config.toml
num_hidden_layers = 13
hidden_size = 192
num_attention_heads = 9
num_key_value_heads = 9
head_dim = 32
intermediate_size = 768
vocab_size = 4434
hidden_act = "gelu"
norm = "layernorm"
norm_place = "pre"
norm_eps = 1e-06
positions = "rope"
rope_theta = 10000.0
rope_fraction = 0.25
qk_norm = false
attn_scale = 0.177
bias = "all"
tie_word_embeddings = false
parallel_block = true
extras = ["capped logits"]
init = "uniform"
init_std_qkv = 0.0545
init_std_o = 0.0
init_std_up = 0.0545
init_std_down = 0.0
optimizer = "soap_variant"
learning_rate = 0.00597
beta1 = 0.95
beta2 = 0.98
weight_decay = 0.05
lr_head = 0.00879
max_grad_norm = 2.0
warmup_steps = 200
schedule = "wsd"
decay_fraction = 0.3
decay_shape = "linear"
final_lr_fraction = 0.0
batch_tokens = 32768
max_seq_len = 128
doc_mask = true
train_tokens = 148100000
max_steps = 4520
dataset = "wikipedia_en"
Each number is 128 + 32 x the weight over the matrix's rms, rounded and kept within 0 to 255. Layers, rows and columns count from 0. Numbers have three digits each.

# layer 9 MLP up, 768x192, rms 0.287, rows 641-767, columns 160-191
104160102127126195126118140167114144073122141127081190101178111142179161123173153129096108149134
122126090168107097111160123129099134092202174094127130074119199147125147194105181109109117126192
163157085127158135177179153108190139067135123145083059221153146055057134078150093131133160131151
076160134141153060116084167155191161095145139117122160141156128120154130093168132131096174156079
181254173111090141075141144120115176143143069133075192107133094128144168139088070128098096203161
141109067154099104123112149158146116110118148249154119138148140116130156098125102153108095159147
072178163119149150071168138119086075140161173148143130122144107130126098132149095129165112120160
121139069097149160139095126069127146123106163162131145163135137102117101116160121152206129116174
120102112127045168108132139112089151078104185114114130145094148173069083115117156146187087104157
107185119147125109175134122095127114109122100171116147109151150109142090121090099168152172157074
166118140120125078115148141106133126150100152078116147121158131102163169180136131165172095182035
113120137068153146104151197126081165131124109122132137121141136124131124127135095136153187104178
069128126112041156116094122137145065161156162143149071146125147115141166129132120122137098124062
104134135119125147096091144173140180236125103138177132111106164128126135106160056165102132109127
084122126114083100157130132150177152172081143146108093105126102146111118110134153140161062118165
155103127118146100105085144061113086122104122136126149172130154173137104114113129132112187174183
093140093116150109105174174138206135148147064148138093114117143133112162131098154135138134084103
146178173162154128118166160127189125112140105135126102151085108118149094154091139123110137135125
170151110178104132161133153120171108093133141120119178148053161152157127150086141143150192156113
078122084151145163167067160174099078148135128095139110119120129138140134152064165110121111154088
117142123070140141091076116225149106203099096141174190084186121101155105098125156141139134119103
117108121077093120183109102113112184150136137112083121133085170140121159099146176161141133120099
115094078106135135142163179103129134138112144155138143125099140107153150113126154124088120166121
126153198152175132108120119145096150198073132125120147100188116123137193114131099172170129174139
136121129113147141087181088097069101152128144139074102146150081110201105111127129203112149069148
114096140135142098108141117119105115153062104162091012113121110124148159141092165112167091123170
120179126116057143142098128123150128105118135149106100114108175136153106131063110213202162140131
088155159131145212153136121102090154150128130098131108116127117133164150165188114136115093086126
066150051158121137119190187110149118140156078136153115115134143141144078102110197108150126104140
147163124081111168092177127175168181120107085151111142153146160163154075150127085138079119137154
117091156124086138108101157128140104166101164155098104110125120125132138123135102140089136123133
189095107084173082150134171168105146126096127103065124093130069144115150138150143192155135155095
145104149131088146190096093127080134115123088137161187154166117092179090122164103121124129132129
148110140123152134106117136134092144108142138189042126087201137115179112123179115153129142135131
108177102102066077187082122091086154095121154112107137145134058152125128119136070129127145113149
133123159162116154105169114132121095120104131182112120134143134141154185130131201182069110103099
162171100122117041095129127134092144158157141139107125133081062176067143152085083156084126091042
111125096129150144148129140132051082174159119093114124095102104155133095110073149110125127150133
125116145177181130139150145170197187129122084174102130133141151162108134095123127149104167114140
123138124142151112094139161122152129170108145161190144124100148174138094157115184117166129119094
145101146106107174123153129172149102172118113144133132166160108141099164117124138138150131103121
122176135119136106128167139112112165151122060137116139107146147098130145101152102134126134150115
096154102130169147078156115139140135111110198113149140131123120051162118151133131128195118177168
108113173151156121168108122149115113193114160108108119136086153098124145188150116129117177159140
119116159122134133160093132146136135104077108190122131134132126182142117070133167140118171172213
121127178180183116167133159156138113123108182112083143170167130160100110141118133169096084138102
095142121155105124165081123172185187108119128082130113089107137095212156107102136100144158144146
102146155170195140099176142156117153095197159173099134137127150079153157117160215178103146157149
107173115095100127135142131170145164088093143060165128165147151041154094149206145056104143107150
147167067041133068143119073151090136125111122136119136109174152132119131134178100191189154126134
130130084127150127155147118154150116105127062097154072130101145191077186143151094108116124128124
167075163160120070179081109134136208112144144131103098128177121102156066173176159140148095143141
067092155060097089114120146113170161163103159124171195120108117109155187114147096107138099150102
094156105117153164143128176238147130100154149130099132118114155128116165108136116112161069118109
087089162149186167124085147146101162119092142138121096135071134169116139154201144149167137135080
140140084138157088137077175149138055095064144152109154101232112155161073151094132117154134133141
114116034166098099128086157142151127137106154134129079115103129125176169136151070121157112180144
102168130166122118094124046131095150171109118106118158155150134134142160131127112101138110053170
109101124128140057121120161071109112182132095177105152152201166144181152112143170196128109221186
107146145110114196120097145104125123173182140171122168171131163147106113113125166181127135172062
119115105176140145124124154094178097185157165131172117106116136137064146108113146135141180112151
129184137091096166092121145134106142054135122179122094137130117149176136093167160131203080164169
102112138145113152098099135156125130196128114147152165115118160099165098163158113183167106165166
069095099101180140131147139136114148136177149128099148097133155162144131135092149085201080134146
077140146167083133112145144137130136143158143115130096159101118168123142143114137215096058154120
084144119087185090125171098154127097117129213156058091145095163159190163073140123132155082181126
114091074164122184146162087169129151149125190123062084165152163121129136164146123098102108089122
161104164130165157123123125112158094147092148117115166150145069132124163097180145102102118132170
089113118092136102188107153165130120134114181113133144155137189096086090095120075113160109134200
125168115156169180135119117105127086144130134090083178075108120135102144101087144161124099107119
088141156129210148121154116117096112154106178166113132138149082099148188180102119131111097113149
114159102094130160123120105187126131108109134167150125105135120104125098141176100104118110139133
169165181132121148168147109182122123156095096128136101147147065128088109062134136136149170195120
107117136160151129191118078148118060122148214075099119136205085124093135078156215037101158120089
139136125153133105146099133118086109138108062172107154121126146169153169132176204163111093122118
166156091097088121165188077136122101075129165126160114182173134091091140169119126144119075169125
119152146138099114165112133085140165126127136117151141142169151061118180120181127128116226134092
113136169164124113122157142125128150132075100133146089135132128114155116077123166173142122174141
050131109154197166130107117076190130146123135113131158156130122149074096118152175092110064126125
144122105166203096084137101095149109128098084101155134117177103131133126116098207146119083103164
060143049200138133127075101151142138148139127126064101179132131153172201119164117164113176117161
151183176177165159092098139165107089167134155121130142106091183124109102131082098224164079176104
138099170147165164088059091100182099141141136109148133189126144115120168170083123167117137140155
141120058151143149130076123124129124136105122104148176117096131173137122132093124116111116070177
159146061031135082132151152181136112086100127070103169084158048153204083114134135172122141132077
082074195132111112098104088107135098133082109156089144079131104131159161125190154123110123091167
088101118082148145109196116150163081108101149115191144128091097096104156074159146149157093096152
135197135113195044132121148125184144199126137198134190137159122152104113118190152157131178150077
092113112157189082111137144169087118140125135140154114151146137122186141156150170105124099111132
172129142166159090121157191138103137139153156116149101119141230121122138124098177186122142136124
160104111181154143110088145153126082145103198097104189140139151133127118083156117082090154142153
111137075090182144162114079085172119190154160126064084151096166080134114117100170144193155094110
104147098126166124182119149125176078148148146136071116128138159125096136116163119129191107193112
157150173132126116159141114160160151073156096157100089105090133148105112101110158104077112164075
161104126138095094133150147132102127115116088124069186103141139137109131095134107106113089137154
131100108109093175127147144061110147165166158115153131132128229121098152068110134196074073185172
061136114172032176109094138066084148168122120157163150143068165099133202111188168176096124167113
107085138186150168135132091084111158120156083129154064218088127135168148128166144124088110151144
164133141127150047223113108158171098183075109149121155147199154140170114135155141168116164142098
119142100131109075128155210152053119118081135177151068232102081123160112146057129139149113154153
065128139152095106118154136135118061194146126117073130095152132086102183148148116094156150130135
122140141096160112119137133179160152144116154169128155130146151110146163201133149077183201092135
152130137116122106076148092097148087137165131132116125113107109123075176143185170144116109146169
118122150105151108147153107125167188148110117121118071131180139180111147093172132095137160137084
070115141190173082096111182170105104094107135147152095138135104134111190169139071129138146143174
164135095111101094143095127164149131153079166116158196127121127063148171089114140116159193093165
112145109074103109115132152126082124194147167138135088151168096122079110132155116051165151183157
167128089122141104110089147140084102117140137136063147132146104123097113109122122149165120121175
146102150134156131188097119126160129108131117132204156126184099161119071175069173131081104098113
100123135170116117146117132104069126158103098110118149183127150162140094090116097174086135170070
130177142114051125129104126148134066140071160141178202143108162159099113088092120183156143166171
111111150173154146106142125158137146127087108110166100108172145150123112106162152143091117147126
130142104124098106116137149147121137173141172117095123168148151162152132109085128135122133147141
145107128114162151091156060140115162150047157086099182055143132185097158179145143094105157107110
126183208177119123147096113154111150146124120121099113142073126113212166088178145095132113080136
165145166169175153137116107117147113179125103154168126091100197184076137109139111114096085103149
169134137080112164137108147067135120129106098119126168106139162066113090119162129084125173136124
152110096123105135115147138087126160145139171134069165174132136098076154093146152078144163078152
100140054098161055124121124127192104153115113153155100127190110166118145126139080120180136155128
126194120169088183177156110109114117116137186128089135150164149144133113129102096153124109125175
086154141154122137105089145169141133128141120155152180171111102133131174106066153114140137118172
117128148128190200143134116162091085095120117179078085171100120126128148108162126090102087127138
177142098123119133138129157099121074148139127114149073097152085113121168068133133199090173128145
162145112101147181112173125119157163160104123115114174147154162148141159124158147132121109125117
111166141126113100135129140161136079186189096125095189110156051131104089080124140093189109091118
135156076118123116127150135080086102122126150106120080141145173123115137178095163118149116108141
146103141095139084066149087149128144127155058155186116102185171169143164069186144143160207129144
# layer 9 MLP down (transposed), 768x192, rms 0.31, rows 641-767, columns 160-191
126035098116135173105102134131155104092135140174127153124138176125134145140113127168144094161087
140137122152106145097098137130120130083119191088155128129153117086136165082197113138126177091185
137092109135176142156129145133112129118154117113096082087079118142089089181118114226117112094150
150072123137141169102095150148103122145123143128134126135234140154101135167130123156133095128181
133156170102105171122138127106088108045120103073151133078100156138154143153134158135151130134092
106078068029065162106107137191108126173098134131173164105121152085085062161117131131123154140118
077062157124153133159103095161119152143091145124160088128128128184171140073118153154179138114177
110121110111135163146089129122157152164128139128172110088120157127121149092142126102116153131131
072089113101156113131078113106162067151118096102124140176130219131077016129114175070101139046105
138119105129106165112124075079100119131161151127064149151115132127120159101041064133129139166064
198156118125100133141143148126139085170118138116117103113082110156195094141092151167176159184136
051117175121166090117114132156035103107113112079144173141120193146175175143099098087123132129201
114133082163105111150139146097122123143080150151124117090132144121139145165172117130176099064071
078109135139118160119125137157067134155149124176178138119092081141166115105111111128104149141159
100134159088148063136110130143151167098109051160158125197128089163144091089145086197126077129113
081129121123110181067112122084158063124093159136156094168097105155155089106149121129177124107179
118177118128151113157124116135082066117130211209136077052165126184112144147099124142120134094132
106080100134144139030093137023104108065151135133132169137078138109150145090160089096132125106093
111162148159102139043129131128171128146109130129124085122155111161106104119155134121183131080123
118150110159142169104122079137163143107179133055155128164182159205132150130132134143169115126118
064121111110104134140108115112113134120155105198128111167157126148137104099130132126143109102117
127123137115034142156150106114162144173102140107094140145101121132190186199123165166088134131120
110112128108171102194123142130119138101154104121151162118135146171123138160151157087114181112089
182167104105141157057165125125160175075132130176086127135133164128126174150078155102105128131156
156112109072142084118146179098120101191097134140101114138117171089150174179130144079115167073148
128122150156113114166120051172099114155134158132106120144126101145096092123069136163126075104151
121141155117120096127115102156109168101117127144130124153126155162145134094194130113114185118191
103180080103122163144145161121110133146140079137092143113139133162150149115142120103150150176116
103110164141091144118181141178127100199148098178163109064126137196109130164152123088171120096125
155150077092088125096101108152112147121133156178143177098115124165128058108124120171131154142143
137093156152140139147143101128152132133168106138109110176150047190096100115154122155079109144195
194090116155102113111181103122134149104156176147138131132176127133132121097169112087117157114142
159067135159123087213174140168111142146184100155166100127062098131145128177161096106140099123153
113148147125157074129065127105094185197136137130156154119123081105157128090085157081182124124136
135179140116110068091153122162157063126142146106169105045158075125114138098141114076104135146076
126089104120150168176099084197187112175172119084234073117106137122163164126111097157072172138162
111157160086132089143129103130139128197116134183109117086133116164120134125140198159145058139084
145130180148114165089103196158182103098146116161170086137172148103215062090194095169114117116101
136123155112121134124148093158111179107160172106107105167080139097099119143094142144116059155081
113162166120148185135126126141109158086166151131130132119145151151131166193162120108129099085090
153128123100101118169151109166126144143147091126088145114144134106152136128110116129085153159132
142076159123176095130105150105128072119138084122117169141141080185177141092116172139145106125101
148137099200140071108096114153147126152107109144118115211102110164168083154082158101133085119185
113104160129121148128184146127149182176126129126186149167062128112066112105132116068152149142127
110132124065143185181150132157179140123138135120087050152110079123056112104149146165162134184141
145087144136170090137129105126171116128221099146094106138181168170118101119100098138100138111139
196119141139136127218137137056087082134144165094102131133129135088215134091135106128110128095094
097119096111124155130074085124156119145162129104131133199144140124139132198130198136098175138120
169200116152044166091105146079102103117130160121145214233191056168141167057138071146071112152126
144124191145123190105197122071149110160160138076173079089114162113126166140131129154114116141202
103176086130124108113139142176176113132167105133120088112043150139111131113127141168188148154141
133128080147137168135108117204119235066059143133121144148162198167116209084194108068099138118078
114168132121099104099072136109082120093098083132115131192113102141086123168128123108123184139149
137136162110194147110119066168133136157072120142126056112195103090103134161094102162180152095064
087146110179075115161120111117172110131122163105078150111171147154134083150060099146093119088117
157114135154082105151129152122130091105056088131127109098120134131104163168158179102065153099093
141115148145136179182084142112107156188114113152081134113096140146171163111151115153119055135149
129126093167157109162162185152121115151137122125134108147149128116107108142141141097119100133103
131164132125116129098119127125109060151099116127133116116089130112156160118074105117108162154113
117152147123113109075145082192134157168132134176182095132084142083131161098104177144120120163053
106191161110135145175114129093198102094129151107107081195145067158165119157152115147117178154124
113164087076194127133106111091106087129049117167115093129141176099159119098132104147144109136121
152152054102141107122146129177113103113150126151163106142133148139141080166156161156138137146145
143102088156159182152120113180117149093206085083118180079056140082135114135125092147194123116174
175115119155084141139059152134163112132154117106217096082191183127118174111049153132123127096156
081132184173106099185096118159181119153159079122134139147161137033178149118141090171159143046116
027164124132107119041126133122113110085126132178131111094137104153099118106160131175134145112128
146153125112137132124164114124140052131154124168113116109119160138144090069187160153171101130205
108091173110117147170120122125127202083172100127131102080153151112179123135108126126158120152071
197099121121141150153141173204139113114184142150095152143134055167129127160129111108115137155093
119116130132097141111132087162135095108131133165138119108089108156193149112121090129129156099139
142100102122112137152127131073127171145145139172104138111099167166134150112106125116174160129166
108111190110110160156118058137092197081165133129160112149137101048128160153142113114091128115146
128133084120148114056067136112115167132111121052129131079128102137099125130104170097168123113129
124110165082145098119065131112114160116110112134179090083089145105122136111107105125141175193115
080144190133132129088134123160071117184147149191110122185090162142174102111126093180148098123143
084150104119082104146183084100180145141163113140072094142167149092157112143166130170153126126126
141147141165078098132144122154153103132151126159139144124129122146172101108138161163099141134164
131121134144112146117184136118201107166131142142122214136187066091117062117047179113065115154107
104129108134203100136102068141081136102107102127160166135157106165119101137120118097132124078138
097125115115137160142103161161141163168194124141061138146130156183191124096140156155085101110119
129099108120153105177149116070108168096150123171163210121150131109141149079117105097158166138129
124106088104128128142092171170138128098124144158087103144143086158117063119178079159109128157117
093139200151154134131101133129146110101168138085159119163147080180129137164198130157132131123136
161166149125180137126111100144128082133105160113134097124162176123091140055082160096118100102107
081187120161054098065087128147119167133195098120125102149111072140175151164084084131161094148141
161161130105117121087188128173118045173105092107165082098150144118101118139086131100118166112099
087115108106111153151149080155127143157135113116133158164138132179097121075159147165152128091132
199151094164105147133154126122118095149142073210073124157123099103154121144162096124050085081153
141119146075113096144089118116178122119155178156144142131209151158163058114080089070116156112178
138112122102088064139071081162141099073112159143196125157096122141187148172153124143125121152104
123137110090115125173158108122165184169132116148134131132167169074143187140096152108127130115103
119168088096133091133114125166117178128092085086141115069113110115125141139113114104079143141183
121133139111140134143137130122113110164103103144144107164143129114128142203115128099181078130144
126120153131101146128100071171158137110131082120135112199096139137143067123095167070131079082140
175114050095076122143153094114160138129092081115160164189113163091074146138164179137117158146175
156075158109211115106207158194124175103113161086116131093095159100126091163085037065149085142177
149117105080112100139164079130144105119159151116138138166080110106170162080089116120130078121117
077114106087160099000155135134116119139117114094188053190237150116130095196138119162157100182088
097210158112122156111190128175103094101118143119118115190198182098080095090036143081113082096151
144188143120180126168126133136071066144155151143110151069102149109179158145095098079090058117180
142142152136147127114144128106112100084131108127118091165113185150129112144141141141097108168142
128129162151183122047130101126121171136079103123096145143148146131096123129133111063110119134150
132193124171111203127153111138163127147118104112089122143126199072129145157139143133108062118147
119108091148164156117106160060111129048117114138179086130125188151140082077187183138138103183130
145137138087149121132083121150183146151084140153204181157118127164093107118152103116146177125142
156132127108143140183144101143119141101148134135128118108110152126104128174158146136092120150119
114118138120145092152110097105123167093139105106157153150109069101127155139108110171143105110086
135116129115139055110128091117138165133133104133127075082110120143176100131121114145146070153096
084055118108069143088133112173078157102152126156136127124118176113137112130122060092054145116163
142152112118124132161108153162091107126107118123168085116080151131183113119103140203133123145134
108139110106112148129185118126091147128139128157098141172120105127111167146091105094188105132121
105083108148160112164131120119126130093112132032132128099107137122134116182121106119046141132122
106102167132101152132059103167146127091102102061122061092194131099086128139067069129141142061190
121139161118065084129114179108130187121197159107122101155123183089166091075129149084079107119154
136194129114087123079145124099176088035182101178100092107151128111168086137147180152136168119121
089105100152063102163033106124068092083088126102133079161102108172115103124170112146127151142100
148117062081115131196082138111170111086107146137121146118151117098073133151156101128133101138153
124080126206134082101101123055171150087140175126151111156106091173137200088131088166105134096105
079163138127118147141144168099166111129154133129122094148162093123172160159117148188125173121118
127120150148145126071094057116113182106123161129124126120086102159073135145150129101127109148127
118140034161181132099126076124120125099113121123137069144128100172105104068158083100155150092072
154055126099103086169102147156105125118157088117152184158221117154075071103091164127184134109194
199082172147145143121122101098141136105100133117185138139094101130139129117144087160105115146141
120180124146135108102090118154169171167107123134128132135126112151164140156114097133108103153139
206183119138116111149078130088152204126119122121137172181086089146147127184097107145125164110114
162100088060165154107124154089134133133149124156124115147158130060116124192189076120138135120131